Weights of a small transformer language model: 4 heads of 32, MLP 512 tanh GELU.
Each number is 128 + 32 x the weight over its row's rms, rounded and kept within 0 to 255. Layers, rows and columns count from 0. Numbers have three digits each. The size before them is the row's rms in percent of the matrix's.

# layer 4 MLP up, 512x128, rms 0.176, rows 234-340, columns 0-63
093:100147143130122148169152090145131111152079056134107155106190169139078134103126143076171141126089141116148128076096112111111133152162157062079136150113161131126172171133113108145104166099126133
112:087108110130134115180108121156122089140127116105178105118081095104097166182133155038102132196084117187120124199132179137173150084078105063161149108174126158107146106175174062134170175109163166
094:197166171104174140140117114125085120121165106136088158092110108155135088138026155111122146158114073159142130139136169133170174099118164104141153133115082152138134104139108211106179086106088105
100:154140150137110111164147116132107106121181097121077145200140160063071160134144088174120121128084160134176151134184167093171151168138063173120093146191068149124043094105146118142112149118123132
105:104091086112157175089159108149100153096137120165116123115161124125108113184069056154174155144165133135076136160075119099162133084113134174125166148170147144132064109115075107065119059100141116
094:160116119121082158134116214096107095114157081160112114132129164132104123129084111112122104066136095111101127135136133089150124088114149077091170159118147104106143135096125135115168078136146172
104:095128099172092077121065124159111116121196148134127130212135115127139181115148212111108108142054108179169112139138118136116135087116103127078128096072131086096212042084144137123133115125118127
099:177087086036167113138098131160133123174182058129156099187098087134136123135073131182139104103119149116166126170161108151152154120169114097105158135049108125096150137145095056125124128169120154
092:140085128077131134145186084081161158111126108153133172121154142200148137142049140109103125138153137139135059088155183115156071135127128107072130098118129146124179067086123124114139117141125106
084:108139152092119153086102200185183182167106091170106157140138171159111074098118133144073116112147088132141075155171137124121182159128118103150190115084136108088095208094146123072102128120234116
090:100156146109175115131109037053133118184203125133139112129130162126094131176159124099123117106132118128107143111121133139115119106189125098135113102173123165079119062183166134031138127130076187
098:131188075165165142144127077060107132160123037184052155160142110134171104111096135135112114062123123111103098138141153097146138136107192154137169144125131119143153104125124100130164146096155203
099:152105153149091042156132165125169091077107128120146192148113154160152141099073140107109142131124124098147078206181138093148108147145106138114066106204109141133170109075136140112085130096119124
108:123148076127111136109148148134149111138152116162111102147145123144102087135122069104110197112124129076132141138166139107146125099145075129091116115151142123176126083119078132075148146141141109
107:149186086102076111106151181110121095165168172111110114127155158177124122120128117103123138147140105101145135131144137095120100049122048182104122132119117111122142153098156136152115080162108091
110:102168123097114096167073084097090117128178155115105134162136113145163147127098149128149168104105236123135085149141154158118217083113131148117144120125201110177113165095130126100103112204102074
094:099098144115140147080131125096170081134116122155106112128101117190123135074156098089139141157088181068128096109102159120101081119144132147109096090153183130173069102161124127154125105160136167
101:109138126097166154097120150105120162101090117134146158098109117183120135093116082157130105154146179115101125142195091110084098094109119116109117145178142114204034176195184182116169078161088107
103:100067155144087102196142119091156109069094125130146103111154167126129118119098167157126050162096119150156196148148102114148062093046133143107134143142115106096140115125198110095107116139095095
100:106111119160145132179120130059189167133136118172145070154059153145095177176131123162133141167131149115100188165094128118151149170141105154068157165136141114071133108146144130153109086143120131
095:167106112180112222086103128100092132198122149138104139080055094120063089173145123057170140055181127101102144137114104092130142143133141083117147150106190137128198145166129144168073143147099114
098:098135174145110112112139089121073071198191147153100131140162129140122195187138083177133109060116101124124156168092154171114137172124120101113111091152159072163094138150088119119124070147155166
099:098138098098132126104138103178098102119129128130149074061110155102112125067099092138132183096143138131086041139163142088122099127126237175148115148152129135161082113132070134084101102118101139
110:112087129136127197090116107153205056158081068170147170103152143109130114158149126103146106160129117141194070123094098135148115135128128131115136182121120115139151079187195140154158149124132133
102:155125143114187091099129142161136102138095121130128131132101116147064144046124122152185137187120030173114105054087177120143168120103165090141127187098063089104118159073075131165104105199164181
113:131131156112173123109158069184133090059121191125128119137132144183153034151111172117201151130146158120114179130104081117108099106103185055139165117089199083054136142138117113099133101131131123
098:065118134127081078122130105152153148118134136141089129124121142186167181107096117113138165136147144165119182118180176177084136116134158085124199153131163163155117129096194110119097129088163176
082:103150163182127173163145136091147091144163144143140127068127171107189206081093093178083097135086133141121161119090131080106116091142118134186084081099079110130084136146100135137096096139205148
101:137119148163136139142099123146090098124169131168137072116167142131096088151104094160172158154137143151101099123107148165082116119187146096126103089066162131123127133163142170080142157200174106
100:126146084057094092150162184175186162071193114090136115132120173142081144111096134083120084168102163163093133136155081157127115145104163069178092083081150137120167083104111095093156091090158139
100:092166078087083116142185127069151148128140155080152140150137141129135130149182162083077149159138139153137138138077169137140143155109120075065091102126156095089101135139115157096090182020109140
102:131148140134120090117104114179121105053128090092133129151100124151106161075135160088164115142123135113166121118146125162107175150213109122158132050103150133100143090090191094102154125101150140
099:149118109130115140147091189183110109204133129131101156173095143077096116151133059166131153118166172095134117168169163166147136121147064046158134124143128137080144126140143110089122163168117111
096:167192092098139153174117142099159056134155140141139135096136156155094097171087108144138092162119066068107089109130158177124130109091067106125196120144074127103152135125071186137114091110146121
105:134152139104123101095183095174104158147132079110146113163102103181131082123086149125041089116132137113107109138109161140181133083147089145200146088187168067150083109133095168118107095181142163
108:201130144169114076131109126108127166115130100148115201161065140133129194099082126160098090167110104138150128145149101093107134065095153098129137137144103121153081119088136066098095056144145112
107:103099112126090121106149110165109166160136091157135106101171180097109163148133150125143112109141183095134121162125113113095179040184123092090124079135084193111103091155085064164154154111173199
095:109119101137151139094155144188116111130140108168063158083060092101074068120089108090186114181128088211137107142111131125160136148161117093133112169105138183155117105122138109143070089091119137
102:101139127117175144124166158201136062062153153117096149159116154135153173168127116125144109137089112130109134202079154092154187130118073115058118098152168129113096105142125177138121074126086139
105:077075096196162153155137093102126136119126099131166146173131170146088120112098067064106085177093123140164132103100147144124151180146084136090150160164162140174145101139154143067112116171083119
094:158126128049137110162138126031123095096118139130134133129097123144115071167159117087163147132140129209128163176171122183118134159120113101119124163151115114101133085079140087179135175174099110
094:131147149157141125166118117184089051120186145126159116087123130175092170129119064133110136095117130130098126171203165099127159114109139089145147101184109112137139152106128125087178127077119163
099:151146113154076047106084117133123166165123087097113112174177144144113046121141173189083106182126065088134132098126126104115095172123162174150154111143159114080135145114128105117078152127161150
105:161193048119125140130153118082140105147078115107145089121130091137148099127073131123130157192100108134159121112164138126176091111144073135087149154153123131098133123173150124143127098073142183
093:079173183194156183120112172117069120151141168116152131160166093094129119180114151156136112165130100163100112159148136103169141084122119134137161125153146100157116102143117114136104141136107041
089:158127137160169159100195147134043071069104106101100122115108108095136102142113164125141117127082139131100121170166169112089152134124144082059100105162134099139102157131086108124117195145130113
100:103155072110088093166121135126115159134080127170110151174188145163170112086147161153176099147124124151093152159122141142215146146144170158126067121121162117129174140127127088107102092112110143
097:112149098094152149117101142099186120123154181168154162162089142135132181150138163143097187062107138116194104180079094136142161160091149122144152174092063074121063110148091124104169135126107129
099:170153116156086163107100043124141109125103175111116120087137159173189104192111161149136201137072077114146108145154113148082170072132082100132140085100112096074114132122111101182169092111151084
095:153108120145122131176128152055114140107178128176079107165105119140101132111097120084131103155081159158177197163131120108153120090139078129176195103187094124130072140087161200168163129089101112
095:120109141055091119162115116136122084145103123118069077137107082166104131191115163163114137109113126055139161170106168175178133128093141162097166160078100172142085117137126128086149132192137048
103:133153102161096114141104100066103137104144160140114144070213172147137124134138176089127135123089099068125126151184095094124143125148108167118158072163142121126087106157105099123130116163068117
096:161173086151109121123122158130136102111150084111134174146071123120100140134176100177128084065177098138124115145095104127166204092136145163205134128147129147152131164140106078152111079125138111
098:143143096087121130151125123114070202126139104154054082169117150142134114120046110114053171139133154115162099083143142136094191123065137187161105150128143137141130115098174137095148170060127074
101:155109123144148141121180110113108123115147130131119112074178191127097129146094080158156139167120192137168128134088135123187163071138044105124129171140236130096197125140142110090080138156170103
108:089143132132082106128171130080105152184151135147110141145138138117104119186167165052139118133130157065127123148120153152209109155095134080188180048157135125132108155104144167170157112111155119
107:120118172100126064153139144157147135204131062124164115141106117156161129124107134125146116088175109096063079143111102161140090132148125040149173154115180091131102106110088101086203118126147142
086:167115140161166114153095114183079178146124088143132152092121129149130119100109111135118158109112104150067137164163108144142112094098145102122136169187100157085101093152094081103102159061127127
096:125184146126123115102096140142086132057143087104104186128119156125097165082110123117110182090108181118087154144101160137157099117122146081165084138088111087174088176128094085082152103169127112
097:214167090179141155126139157128166128093089139092151145119050101135201150079122115135117106094110115122147161144120077105145154109071107038133126071119106108108141132142117130100135090152139146
095:104132110139120196148143086115163085121110139080136112160126097125142129149105164077142108119113146156171134096105176193096101098156100185084149141124110119077132197150076169129092153121074105
096:092087116153130110117069103093130144178118059126177144157126098150120154086130150106086134137130103091141106152161185136166089153133097146155160119153113099145121151213088109086074099133113171
107:172075139078148153117204172146147129084144118138156091168177115157124113133112156146095085147138123153090113180138139100117184126113157123135135120141126088156104090147064129160165093122115150
095:114103153155125144123088143191151113073135103143151136138184162092113155145143135110184139113055139149174144131154151093179079124155171059131131152158187133134100153129172102140177112157098129
091:114143160119119128167119171119146115084121136113079148184156124146104188098130088093134111192090149106088109121068085153099130123194058134064152111104086170143119117143147110095116128074101126
100:089179117136088184173145149095146134137159153142160146115136187066155076114140069156187142182078139175151113165093076129161173106148161108169128143152154155084120158140099167115178121145173139
101:130133092117193143138153151089092141142112071139118122061044108164096128118132170103098143090068147113150096159165127162104097129146088104055110191128106141138120144136123140167166081124180098
100:174077176051119149154190176129161107100174196110142153161073159149136123146156160138131137087128101178161074159138134120162170092160093115121122154125107163112119137172143123104131133096143163
101:129097103102056100150134110113144107137092083103175150068098125099097148149137129117070153064182129123132158105101130113099095190130062135118140071115069117171083173097129105126134099109133163
108:164129135126112115140155190100139093135119160126076127136083150124119121109128188142211130100112140125096099098130111095136178156126061120191054126125135105124124059140140112079113132133117111
086:153193087125122112143059151114116111106123074150173075086149132110112077114089088145140071100139122129124137109069222148140192145174073122191108139108097131123143132087124147116162111145164127
099:079100100141143057136168075157112146175109116114119134170184175124146159161118113092188126145095097147122129148140160137109131113159077192143112117110146156103119183127081112109131110158087119
101:155143174149126152080127124155199168142128090128125084108148145147062187133088072135148138131164107135056204128127117034160089150171122171103201153098142131084132100128114087143096080080110134
085:120127090134109175108170151116054107052183116122132103143147144155127055143221132131109095147146089154110187180177111159113188121119136145107175133114145118125136164132123146100158127145163139
113:095122105127130155194149165140136080151173082162196141119123114171089118131060087139114146097119109160083101117135134146096112127070121107101117094134063182108110125152087113184126112083142109
101:089181102146159073117075085149127078158145110090119158105136164116129056137134091127117172114095185118142138172124146124170095147087130096106134172186092143175168184121104060107087156136112183
111:125122099089124081174122124181164066166111090079148095173106151088163131186167151116068147093107130112090146104104093123147176140125140083091182095184145113129061120142169172112110141135139032
100:122091173149121191112113107098154127129166089172121133091111121151140136144153078184126111153096197153111081071084175126171169182080156138135107120140158182097163196133100099100110098135158115
100:150158100151112093164111145150101103128127130129159151084156089041127102128110084139087110102106121110154082108163103124168128127116078127093163159106150116135128123182151114091088086103187167
095:139137134159104148123146136125149146132113113114076147143085172107144089141126133088174178161133140165116157100089062095073168120097111134106057144167101104094100163166118133137121104092149148
096:115115136087169175112192140124110087115150144082147078134128113181147108148201104132127088123078118122136067140134126062167124121156129132154111110113155053095100133162144076153148158147178143
087:138080112142108149163105174133177108075167131105114158182108148133172105085189086049109072068087103088092111069205122132141079184129143171102157092121146107145066142140073162166146089163087111
099:098153147157093155122093116147172146065164104116115137150135171127102102091129154169179085073106093104122114146137097125145085109141145106117143135155177094170152132146102102140096081109128134
108:108125128194060131132118124113121195120123098144130170158123150165150223101101095114176200125036130106100115169216095101145098093160091128097170123105119120158112115102108141133102129136172162
101:120094127124144132134089040116137193122160135136112121168126177147114147165038134142103146131144104105144170107170142114143180125148113110146130155140102103162119178120097187115096070138083146
098:094122136140159113102126193136157087123097185099176124152146111106167095117118121150166102143139098133103071167139158109143115161112137178159095134116150163069152144098104130094110054122090088
110:153109113136085062109085132117104125115130105177138129098109098130054119191126124103174135091110133107139078138140133142130160157142108166145161124148127137093160173189095153141156152130182105
101:132122150141129081107182146130120067170076145117154131110136108048102163102175172129123130055088079158082156088168157146092112132127148122089173117165129143081209148111084088099137119118105145
098:138134175133125120147107078178122108090111114157073134154080177165090128098108132144085116096183119084116135144167159100098036169091110065121158165158159085124089165166130097149146110092094148
103:170134061123126124090084113155108159121116127118167101130162086117106145135097109105160128157140143105131131146145090139093100158194135088100059163138163134138142083111122166095164106120113152
094:072109189149136070149080103105103142107106109145153108121127087115094184114161171122111055149129054172126177117191134058105115136101133111108142097115103106144110094123185174185130127076177108
093:117143144130158160122155107124148093103113144176088170116116126116120105093120098138141108057104103170100146109195173111142131117126130085159176099162135189155169099182150144186088080089128061
103:155084160110089131211105118143130102178151088163062143195114125169176098097156130113120149121090114138100143092115126105099163142157150158091079121142120119108111122095160158102124112127142088
113:059123099134133067140070109097123211098134114141131133121162156164094127087104123128125151110109157147118073087130100209097091157103138148121087119168088133094098130166118093144094154137105145
099:139162134114140159108104111085119050078142109087078144117125116124135162181108065150139145125105111121110084118134190155141139113091104162122089163152101167118139146119112143093174158075151150
089:093171083120136153089096136154127089129152152126128194051077067111103113155125111125147164114136137077124141122103135128142110115078157077145133124128183138108199125140064168121138070138152127
105:104155110128109084163114185012125153127071102141114080134120151175148107142111129055168124152142119111148171175087134073114145164093081138180139129149157126115130137171129070153091148163134156
100:106165152098076145140106124101100152098184144084114070151092197082144092131128109122160150135115118150135167125124158120141110079160093160152129101126125167151079110215079073107120105092099123
103:136139129132201087118124150095139087175078115183140133162111149145100088135095175106160054168118179137130210096108129127122124148137160155117062088140141083125189129175145072110107116174164154
103:119235087097122106157143141122108147163151059105118075108192117083101139065106157130105087105112079075092134147116158080165125132110103160136132135179124126155116122167124153162117137193102110
093:086171107145154151207136092170135126151168114175132128160114112109113157134099124123141144114145148107132074114110131115162177151130190118131129108156150087097141137188097067119078093101135136
100:152150066089141067108165116162120063063140166098115161109085175153062090085107123095167046114136136144197119185136120114108181089125104108132136084119174129134134131121118126145136132038143141
116:120172126178075157120158191166101136200114122114125117149157164088146057120090168111129174104158125085110076116072133149147106123124118115179116124064117141076118141185111149121148094161171099
108:105154097132130141159110097133119156153145129123205129148108162148122117027180139151158123163096142179107112145187153162121148139068132086102089177111114066118083135132145154099180159121197148
107:074160113075103150143162125131141164164175137175097136157100094149169108111153129152158144156112110114075116148149121163133103120148167132104152105204168134066084133096134149132131169110142166
098:131100107120131135169099132113129148108197137109173098154152122057057139149079143088159072142129145139154146127172151136115186122137121127096144137174083189110125082092117117117170128125191163
100:149131114101079074031064114132102100203134095134132149176098153204114101082079148061158122084161121084086181087127101148111128128077126131106160124137139112130050120146146062111143134126191142
# layer 4 MLP down (transposed), 512x128, rms 0.176, rows 234-340, columns 0-63
099:147135147149135073131191170064152182162120150155071137115123222130160162157120137067103068133146157092094080096143155159146134143142100125124177166104067136137112138181151077135148127165146138
107:080170110131153109123177148077136105115183139119189124142137129057105110175155127173109134094089149087138074154058131085178151127095165080139111083103177116115070159179119148143129120103171093
100:152187104116098146122096150105162064085094142096135125161111109201107133187170146159101129120149155196088178180141130150107120092180126104122120164102154107111123154148186187123167170113125127
099:149138066116140099091101173111091148208142174085135111081089170132080144139128084132163134094153111144157167131140127153096149096158142113145151133094138113099181122114107115129061133129142203
095:185153120161092108118110106081173187125141082139144093147095131079093142129162089120108089118081053097148108087121077131092098115076102116127173138121119095120163153097151136100182119099207119
092:125121139176102161125136117102166133126101171075086142123141083159096143104138100178105113095071150171129133201107104124093133149153114157072080108159138174146075052136119153154134096150145134
112:120211210169108142098103059162164165100111105107145126138060118096117199104229153100122140119111133192138113103179126173113107128142135119128119136104093109095159106094134164161132137141145167
099:124153149095079150069112129050130152070077153134159159159087164152124136137101136133089134172177098124110173118158118152120073086096144138105111110164127112158105167214124099102128130094121111
105:094063159113075169086166139148206142158163098148125077115160123094145184142133090110107129105127178155171142106021145129090119141173097091159166121160122159135101066161132134124130135103108105
092:117195150111099130082127130125136137152122153129038150106163177084142101134121122116126136120101124129085126127116144100126107150157095143116150118161145109137133197141154178085096206213193148
096:160161152120144121174122110151174177078108109136120123143081130166157139118114137142098150180109154131122095087132123130094169152069142106163065064123079135154096108175050125088142142073127097
104:165136126117154092150132123104117119144200142112101071067126107087161103148132153108075177124126113154119158183143110098106139163129057157114185134112187143076174150101128174133092083108164106
106:121103175097159093147158103151093123151071060116160182143123139088199135097119139160137139156143121200129165142138151129144146078125161175151139087091108146092146114155112172143112102109145160
108:124149143109136111105156138091140189088164143142125154149132167063162145122164073160151107153142217074111122115164142116157195137193152173100145078123091109181125143117100107135168118102124084
102:104067127098183186156101084094116186116105152178161143060119133115156095143114096122106043197148139214130144101157101116111160102166154178175117104122105144118109118196075077141137148201105153
096:058108162102082103158177105141135130132111159080219088118188092109083173092128107160100124170135099160083151158096105103084138173102128139084114129161108113107152101109140081114126129148097143
086:110170151113137140184168147160125149105124176067099142152099119123065150176103127124137136189068117151096162179161079182110129175113152209148162094167158121102112087084086094116134143124143107
100:163126136092081122129035152152125109124125098083087183178156081125164127093144153210136188137113144084107120105187123148119138150104152060137102151116125135092185139171125123106135155096085099
116:066169117093114144110089091115123135074177180118078172113118077107124118118145130164109150161096120150063168134109114163151137157119168071162103164162138154145150107157062132143122192155096140
096:196192128064168160090104100142133162138127126116154129091171110107131144106125093106100085136117087153101154137145111141125165173177190067187108179126192142116210114105139148117148082127110129
094:107070091099123119166106118162112140112098119109123115156172122158204172053176106106088146117107143140136143107099127118066160100128132151100138100098123112135098160127159060100104146165090127
097:077126145136160174122102140100047083145144106122114124132172141142133153156081119077126096135155132158123107135160163127141123141167129143057129133156121087132186143061077086139133152146133192
092:136157103123140121146139121159126174108150109116129153151135150110162097123135125124111116078150204101142065080169140035127143151151198087157102125116166147096133125056093112130100161110157176
105:063110082067132164203088131131168168152124164075111177141076103136122151101141162161186183105144059064124122164186130177143144144113126145111172120109140127133131137139139128129119166123127094
103:146129138081138118156177138096123099114136087103116186121138073133150123146083111103138096184197114141184170121119131042193190061122077206101115100091123109120166114119132102134131104119129151
107:152095166131074170088142136129109174190102078136106141137157089136168087141113150136174066122123140129105122108097081180088126127110153209097105076191108128080109161164124155111155098102149140
097:148148133065165162117107181153135140060097127171166170116118116112114086116116122107072109124195132161181119108135045149135134176133155132163164101093174121137164123110111089156092077132143161
091:153165076110090111103155160133109160104083136142145142150092128087091139147085089202108145165143109122133104117140055102132145141157182159117140101122104158140192128164087141109128131091159130
108:123167153092099117162127100178173117083125093132104190194153176126161075125071102133089147103125128157111199097151182106156152152145089121108107104125100177106186169182090151116128154139115129
108:132118111188161106195107140149115087196159157192104075152064133106148069133138132126085121110132154151153124160130105143168132100156132174137155098090167137158146153151177069143105165149132139
105:125145156151102134139089083209156092119190094124116150142129086182135132102175142090109121047134109117168109173055135138144145087083183126105137152165097131096191151167194095135129131102128128
105:118103079203078103152080139178113172168137186146177100091115115141158057133094101092139144152174170093149126124095157209110116090165095166109147074094132155151119087161048083110141121124116124
101:129111108148174129127114157136120053133192080147122092137139130080139123069119122116090098073142084190127125151117072162091113179143166167114151169143118131124082136119065140195179131133084155
097:141131110183187124091116166111184102116159167136084139111129141093142130092141104105139128131137156155153145084107161105146173123182144150070087088126087109159151125130133127174083136121107110
098:099119057174115163151089128108107097132108203170159193080118107101133124171121082116117143133109149155136076126106080085153141079103103124158082177120140080139061108148065169127147101112136095
101:082185114099153192092106120149157136170157111163116091130113080153092113120120082094139146090170102128119076132164118099158132174149159144135096147107204162106148146145153144125105125168092135
103:127171118124105091135189121153149116111088102114072117128129132122193151173152189088112110079101154074126097062107161142165163135201092150110149127098104087155121134161144103142074184105148130
099:101074128133131134147150145147156149093133106094134140107123120138185159165121142173121128113203138101119161127076149125191092174099129182143181154087054141129145160139135140111142148144190131
090:131094138101084118122188157147104115182079118121112147164113123158121090160132100133151108141089129123158119171099137159122124173157099106107116137154092019086126120124091110105088130165116106
096:131165154173140124169145146102109203107107139151139140124156083118177126114135117175177179092145157171119127143121131145132151162104131085122143153104102117117143133198020139185140136115113125
079:142192110121106142120110132130183100191096103124192143163140137027172153126121098100126081189099107141075120149157096141110137121181143195130107140109170130086153157194140131134137083135158118
086:154131104162102084157154170182119142169149119160093156128126096175138205116127133103087201125119110138089113117134137140162093121112103126173100055143075099139096115191112122142107146136130148
096:142128158146087088145119118088119123084164159117093165114075106090103129102111138070127124093161080150124146145112154113181165137142117130094088133128101075097153144135128177116137084160093175
098:121106106113086177178108098128142118145099149185131137146099125094115084117109143151126128181124145132146159148138172116106080076081230171117137172084086130164102104098075157100139156139151114
092:107095109173109143175079157194125124206118138129151164110175152132153112105083217152134166179127160086115124107122088147138164156119117108094123166125116173129114116112148151111118148107169155
091:131129095135107106146102086126111070106115136122128192133137118137138145169112147122139121110101123134133141124125061108166133196140167103141094138107126105122106078211101124151146137151146098
108:135081121170195147158197134103147081160177126114103139107118107156102178129136118115113158126154108142106120077102115098117123072133177109119129130130124110172049123100132075058128170114173107
102:112154088122237142156125159143133129131132107132160145125140182176114128101137156131114104169185166128120086110149153150128107155146173133110141141156121123095202086063146140080136133104110128
102:168135087139164112149146113107116136176113081120155156142179127162126197198140152104110127132158164137164101202150130097135103135120180110165158059146113147116134128092143155140154062154170139
094:110153170138196118112124133165121126134144107086126190136091101101061160111131127147153164105181132152121082136094116099090153129183193105123118083101095092070121117107130137140132149082115120
088:065125112114179109128090135108056118150123154143088135088074126144150123158106160126146137146181084204152165172135110062100087135127108074102090175179121126156126127159117158137129098086112131
098:085076140206119117164091127064116209144161141082088125151163151144112120099170110141165075143182125103098180121109115092102053139106216183118122089136121131102092140151112136114116115107135127
090:140165192158152162098122093109139122075113138189119133199107112090113117130147178110123161151099145160163134097088134114168100108103126103098087150108159112147163083153141094137146096179186139
111:104179109142118111131169107109142154105149116142098114156066107143162140115118163154166148120120140105092071142167086097124115120116129153129074128150105088190134124154171077129097128133121077
095:143144146120075145139081098138146154088202154151145167153179146116125095130117095093096146166171077155190147165132143108120118125125150098135115171070101106121170155097115143118138126086121134
102:133136119105156131121103138152199056093181099055110162097134213118107095157151160143112126162123104172150121130115117131116142155153135161145104165106087106108108118119109161115104149042142161
100:117153178136159146189139134135190123172106163136137166185133122111152120145116158097108175120092178133129158179076151117161161091116129121100135132103132197176117104101086180064137151181126162
092:150168095147179119098144110129109092176168142176095130125127092082152139156144122105129123162209119074143121151160135165134162111192110092125153125159174206181096169107111152175161182135101130
091:113057091048149130126142106164112141127160124152103075127095086170155078123122155073056130142172128136096202161131065111139170139156147167120085155103116127149053100136183118124135132157115149
083:086116133199134074089141121126117168129177068161112143140118156079123156152096105116112158120141118126150099131125132127107118119111128153125138123178104088124109064109097174068110192134099095
095:100102123070136112126142091135130158120126165124106167168131110189159149162123080176153111084172130133182135165156143125130071112132057117136143110098134127201132149075114182172148176113139139
093:125153175125103149090171143142112111126143184168149130053048143143118093134083116058160127129157113120101081115110095128194175146122149113088140155195146129121155186070111144141135122145137132
104:063129165118141157115097141115130130090125130107070167126144108136114104144116138108113149062120166070207205203138127209131173137155124146100092114128111140121133064110202186147141131132105113
086:197126089085145071157116105127136111109122191110073069077158121126160186097090086087155122108166117107072151125142120060073092075150106178125162107110113134117116155125078127170090140147134164
094:161128188141131100160103184151097118084043121091125142104165191138127098134124155159133189125140130157062105142158092118148062168115158132111120140049055144138086124135132166153104147174135181
109:152088109119184154122103142120102160132133147135094058158131123095073183155121131171144128097173153110142100154095152138062176094149161148127159071098110135136091176147082150113161162106106041
095:073166088136111146182127111098125117095127090112099172171142141100135115090169146076148056115117141132100150115142127131094086039164096098088176146111130172156103080122091168163093118114122168
100:121144152159092162080156154075139143165140141154191144097159121048099142111121088143148147170123081092123128111129161159136145192105128096165105145138167117153083081056151133174167138154197105
092:153162161100129127155098096114135125099136102117141160097100106066188131201109153093145122085169090115138083162175076104125064155143113169110140165163150137087110117149134099120131143115069142
105:110164137107112134132101175118094136129129062148099144144144120166152121096092102107113161091111152096100105103134134121188127158097142122122139090089099088155204141060176128149140183109159077
083:197166121131165134135052119097157158107127159073072157126106130118149124125118109112093116120105099107150143094163090114128091172074163142136093060140127120160135108135141152085071048157048108
084:103088108146132103120172130146178105125120163079160170083111177130169185128149138186118126123108107203091156112135102175149113112130123096173194182073062110181072162177079140154088184172097102
106:196127127069167165193126171181154168170121082083185137193103063115130146142092116121160093114140055102101131097085125150100155082136203114127168135163126144138123121140143155119151199121122097
090:127167128129128161168152121160190095165139139122161107144131088082162120163105134118148099150103130095166142145109067106123166169124138129102057108065185103148065046166147153151110108146125136
118:133118066185152136160158064103109154132104127147119110120092140151140097115172118140130155094120111162058107129152068097142131123177114155132159137164090126146159112138113075130111130173124173
107:194199150146166087093100120106130143125125141135147107064078100130136130102107136125105122074086086135102176137163099148149153144126088202129188151123152151120122151075114073097154089093202157
113:118129157192111059109108112134138137124155185100137133127155214119153100128134121119119102170155126122168089078205120042110058114135114127098129173117066096140106189085131134106128118097129205
106:079196124145116032135153071151099081156089183089108115098106123123106128128139134063091109134126096126117126159149114157112158118198070114130106134087086096145153127162117136182165129129139142
100:132112139130136047161110185119140154089167162123111096166117146203116102120161113210103143120101141156175122142069134113139160135089161063091161111137158121132067128148103092089135175169115119
109:121077149150110149162125109162117089120132160176179078135134095116073102198113059163168160136192094105170119105155112095143201145156121148152109113139139101125090179183065163143084107148145095
104:143114144092106086117202069125160151192161072148111126125173127109164109133165091094146138167103176151154128152102107098163163166117128143158048129097098154138112111100132133173148196150140139
094:124109105159089088135130081115089123137073172105096101099118156122113148113102092192166089155096133122114177083121094142129140077119096131174090123106133139197103084104163192097121093049141107
098:136180203185157146081126129145165072112133133143177125120122199204165191158141142156136079123103160125087099153142083111150130130123108102203110148112142104118111145155112121122099165078133120
109:151125096080073089103078120131105105176112127108100085130196090188170137103109161130105136075155080147139141179116137171086108129133157164136089075116129120128178136102171093147165122105132088
096:135077096148158134155108145138088162149152141088123082136119134084123180106128101098190120139120161111205113114101154163177129106197168169100168109080156174198083093110105144117130115101136137
102:133080099121148072192143153111120122134104190103065115148121164150170103095164134176087098085181130109114103098079146127095144142141186164170116117128128154115155099124131091153151102150142093
108:129109087155103083117125160143211160126169063121166078104137107166105097126148152114138130106137102114107127193112123171093093116179109178127137170100107168172113117172118116172095156166140122
091:123126134064101158152163128108145133134145124094116158063169104043172057124129056079161146167172127062166084070126131138130100133118176184111179158108099149166104128114163132079138124121105099
101:153079099160146117084139186117141147148141097160097091193134131093121189182135164070100050093117156108127170109113109135104150161167131128144059087097175141089118108117158046141118141124090124
099:096148161120175130173156056165130135062108104176149146149172150079120115101145101120131142154087139117128097118142120173168192105106112156138168115077154142059139123080176134140072116084105170
088:120086022195099112115122144104090073182134080176136080114153136110186111162090081141145130171152161111111093151080112120111171117135130091143135102103153109141097134162089186110126133121129115
092:135121137141112082153078123121109172142108128121125111138193135123108116081195094109082150136105174090212074129177111076061094152176070163137113157093121084116120105144123183100120115133195139
117:089118154091095134153094092148118146126061149196109169128163092102115080174165136181107118078072140139089104066157161105106115099124168068160091121090133125178109094138162140168092198118132164
111:152176206119063106115168143154104055157104113083157167124131137134086195091116135128138090117154131129105189162124109091152135066163127111104128160159139129185121103174189086154107081134155078
090:142124122150109133094186124111216170190113097185100139109083117138075147051081150116159088133123126161163125140146145150072194097159147157128130138105113178161147136154109173166151155184149114
083:088136154121113093162178155106146169187095062182169122083139145114160154139129181100137151111080088078136138148178173144124206071152111168133168145129090097149114165112116139092155176174110113
108:109119168115113054093068107146159145138104129170148110168127145176209141112097172090090105091142127105134119126089122079162081150116152097193108089145110132135149098134126168118158145172165154
098:110121105120184090084095096150110171098094144130078181099118173116160035118115116138135120144135138109156120118105176098164118129170143098119143088081177132153125141135125137152144164117170083
102:088137228102100066136163108161156124118161073083119119146159112178146162127144096085052161117108180097164094187156128114101176145117134158116076119090133087154139184110118187095153138110112123
109:071156107151071150137182174100070136141110134128125104087117093107141067070155087140077191107171128106091121161147112160115180153108106083125088117107065105132132114128175146147172141202197135
094:125113068174069139167094109112086181155116118137180127108154103148118163128127134124150160170091138093053123145112116111200113124114148088147156144132089108097099099203107129158125147135194087
093:152125121054178166093164159172118149064117205195125088182063101098127163069105102156153143144126114163111127140077156181151146103096129113148073143111115195087134114081172144130190126152128144
120:176072123128095121134095142176112129152113087109085141096121066149137113141145136163176135142076120150176148163131109152128135124172119100201114118128138185136180066144084131126153088201160085
114:139136148148135130119140121128052148193186174105203139060093107118149134052106130124130132121162085133158123160191124093124127194093131107137087158115141064118162151110169202146188166121162152
098:145159140125134176072129105133088081161084117146125093174148118140140136141094125102121129111112125115145131108104148111087132100127124107167169175095169131120137184053115134169126163128120119
096:128169128153127130102135225162158179063087159148183122140124139158127123143101108121131201152098141087100115151126083134143118097163122119135105109141134141164087116053151121096096188154138083
097:086168075088214135123168159105177168119087126126113143109119170067166110138102112174154106144120109124131158133107129107142123127145090148053105103133152081122139122163052099141148187109167082